Weights of a small transformer language model.
Size: 3 heads of 32 (1 for keys and values), 4.77M parameters.
Architecture: rotary positions, no biases in attention or MLP.
Training: a variant of Adam for these matrices, 316M tokens, 4815 steps.
Each number is 128 + 32 x the weight over its row's rms, rounded and kept within 0 to 255. Layers, rows and columns count from 0. Numbers have three digits each. The size before them is the row's rms in percent of the matrix's.

# layer 3 MLP up, 768x192, rms 0.0651, rows 285-303, columns 144-191
103:072124166154151086122095151147107134128148140168103096109142112116098145175097194168175152129193083164119110116066128123131105150092086191106188
102:088136118193131115108175113137156169079116139104133085096086153128125140153158124212104070112095111130158065145132100112127131174088109141086180
103:150108144150093148126113144116151175092126201085204182162119188110138173151146111084129169168093078104126147108137088176129102074070096141210134
099:176095091161168051139075095136071177087125039114088146133166081120132167114120100131135095084137126120117074098058138096100129115142127149112081
111:141134124176102119140078119156122092096124081133080163142157083098131181162137088110079156112129123187153080114043141143100093133112157164191075
094:153152103157116174101094077125134174118124168128117120161113164145070069177073124182162136171028164105113132079110158160108104116105085126164150
107:178079189086106180164157097083125149170099105111093183102148139180111121091140165135158095127156097137148137099129152152153168092087077099075169
092:169105154090135135092118160099113096134141158094078106107138185129106127115123130159114124120129125127116186166133120141078144135205039077093152
101:246097113119126115169099108097089066118118126161101155193135205112180137137180192139089134108126141132072166115122082130145147122109115126163133
087:186092184026148045144095114197123104172131116111140144055113111157123109067126141099097180122112156133111100134150142092109106128169175138151127
098:119096080163153110113163175154159096161104154185083100116090105139080117141123174162136106095106099187093084127127110087131146076138140131074133
096:076118209066086181131042153144154135163099085131140095162111082159121106103164115135171076096136106152124144076143145130164152116126077144045142
115:115177069134110144164187106148092167135216142104100101129148153043094119121135125108128114138160122167168144126133120128130101082110143130152085
091:144156111107133194101087070136148108099139105138156139105154129119124185192121122137170138117149100092133125177114139065156149138088122090071118
097:151149140160107076139103096084103154099112072092136158121123108142101101088160117112137117153194145132088086085092172146092077142183157167114145
095:113081099093133198111130146164072141140081126077095152092122128163086155185141118157139119114194114120147180182084214160114133128114114135123157
103:169121164125095088146125109140197087121112087148092122137107153171094169078158191157082146094074162149123089154190090136156128109154125153098112
094:135173136134157115130120087157119179153157157123169153147123107147120132173125103193089135151168145135099102162125132096145163167131181061123118
098:144169073134114132144185136097117116137138160134199163139127107107075182166105155150123118128115103142088145149132116115122119138155154166135097
# layer 3 MLP down (transposed), 768x192, rms 0.0621, rows 285-303, columns 144-191
105:134056105094124114097086157088156179082086114154159117156080127138121081117139152152142143165101141113167160124159178118112154143132117073148103
098:140138150085153132230150162150099166168089162090158115129083075141122150121159135111154124129153101106135063126102086148092204100144109147125097
101:118157108144135103192128177114095164158137195101122156161126112075127198074169162078136105134167153138109114162145130160145087110186180103218132
101:164148104144198116129126103084086103099107096076123179101180077113105097126112152165124113102148113091111103068123107143145119179134125121091167
102:085114136147139158236128128100150114120255093129118151114109134024193105140140168080135115141188131086143127129119173163142171119142079124156087
090:113103156103088139233100136172103140106235122092117164052171092066122159169146125151142126150149104149141169153121101131119078156087111167118189
097:066125098146185111187119173169102144113255159137130137144071137008159136124135147119145132161098100159131146183101161113123168118170143107144108
097:098111155097136146171126146112131138146207100071103131168148118135172060098124151137099135148087112103133158150126102132196075104091095089127082
094:089139138141152121026048093143118147099000120173146155106168113227107065116096142085172139148139169116107126126155093155155135165155131097178144
085:130121132135110115195127089120125069194224084086135127106132124105131119113090122106113142106157132147049078135130126075094123185132065133114062
104:094134127141142108120150141038155105122219067126119068091097104131157117144147129121143108124164087193080144141173134126170185123172142089068125
098:142181165123094203074184105071115144121084093098133135120069131129141120166143120067105121189110155093119148064134151103065127084086139121120098
102:122139172120135099255136129110185097162181170117171098190112110136126125139161115135140132075104137125125123116152078131119132126174114134118164
089:138082165158197173129105125144105140129227172098124125175161108064074072124130113170105149103117102070141175149161117119155185140164143145128121
098:120141150134148122162049097094158124126109110117205159150144104094227142115152138094102133140124170172103059067179176108123156158093133141122122
097:141133129146128151040148152105115125121023078166133120060164156161186115096186111104108093120155129116143131138172074140125139084175126055084123
100:130142137147162073198133081147137097121207152119090113124082134095156102111151172089117159128083178164187123172114137127103075121172150148103132
098:155146127101127154154125148087146117112185146098135099135137161171151130149159140077114139092160159121160222150089083115123125153154107197128200
100:101106090111153192140132104134173128153143105138068146129150133078150114114124158117145153138122083117158068134164147095141171153166145117101136
# layer 3 MLP gate, 768x192, rms 0.0705, rows 286-304, columns 144-191
100:151146131201155073136154072122091171169116092153124085166180151151137119119162123126086102121150097055149074075161184151141103158156061175079217
105:117143082101090130117086132111119176096119077104105142112084166138144107172138175141115144127067120103171091151177107154101114138132082121136150
100:077148141101122134106143145115145067125116120142137144126157161144117108145071132153115178118180129155152103156146107162209128173153083080132179
111:157117094145110126124127085166092125107112074182137165135119109136111182164130096130096174111084107186131135142052127145134108116087238140167077
101:131129109167124188148137106166132140110109159134125150155141139183111056114065133143135120177064142104088091105190192134160118103143093100151103
104:153126194097061154122150107079133091127103088106099145079167158158078108110122099100144073083128112085133141141164155093167087129089071116072140
088:099105134125112130129089135109153121157130117152202106083103098123112136146116086117149122071177145093124116090119177099085199098111151113111091
099:101132093173108108104144137071175111135117161138128148139104113140128133150116128079155090145087142084160166099156146149110182199104186123172103
086:157090149130115077086107154087142145107136145119158110050120115138125088097141182138113142118062147136119130162169166132083142068166166112094170
099:085139096173161153093119113151166167109101104147077125077111116130122100138066098127112121154122122105132141124127090107114208183102079155126096
096:122225132123145121137159108035100109118132134135164055115150146112096153120184201123159110173134147106118102143138113161056117068128145135140093
104:121129084161107129146150109124031166093143113132121148076147154090092126136101149126149101191177134131163127164116152143175130098084160128114107
083:157110137132148160147134117137155105113134035147093079090135183123218164175115104136086119086133180080080101148175119124072107129149144106084125
093:100122130116151103115075130075147095149104125103135169075122162073141163071124137168096189143121154126093158135136090145152109107198189112154118
096:122121142119150093146119106082114151168111096126159137152163179123106091125163132116139182167118118105121162135157083113036127125101089118127101
101:124082175115063131129182147140172106125078010134163120106089172171109129126089153172134192133140148109099099149137146176119105096132097145095129
096:133189103125136068140097128116094094129145086153118167147155196113139131118168149129184208209125114154086084124195084159130150096048130023137138
098:153125132089080165148113093110141129143138140114140131131088147109142099123144178152125121090153161118059099141091050111103134138174190133153077
106:183122069105083173078080119106104086101090163112134131134185152155179181077110142046111151102139114133173128147161129144159060136115112172150155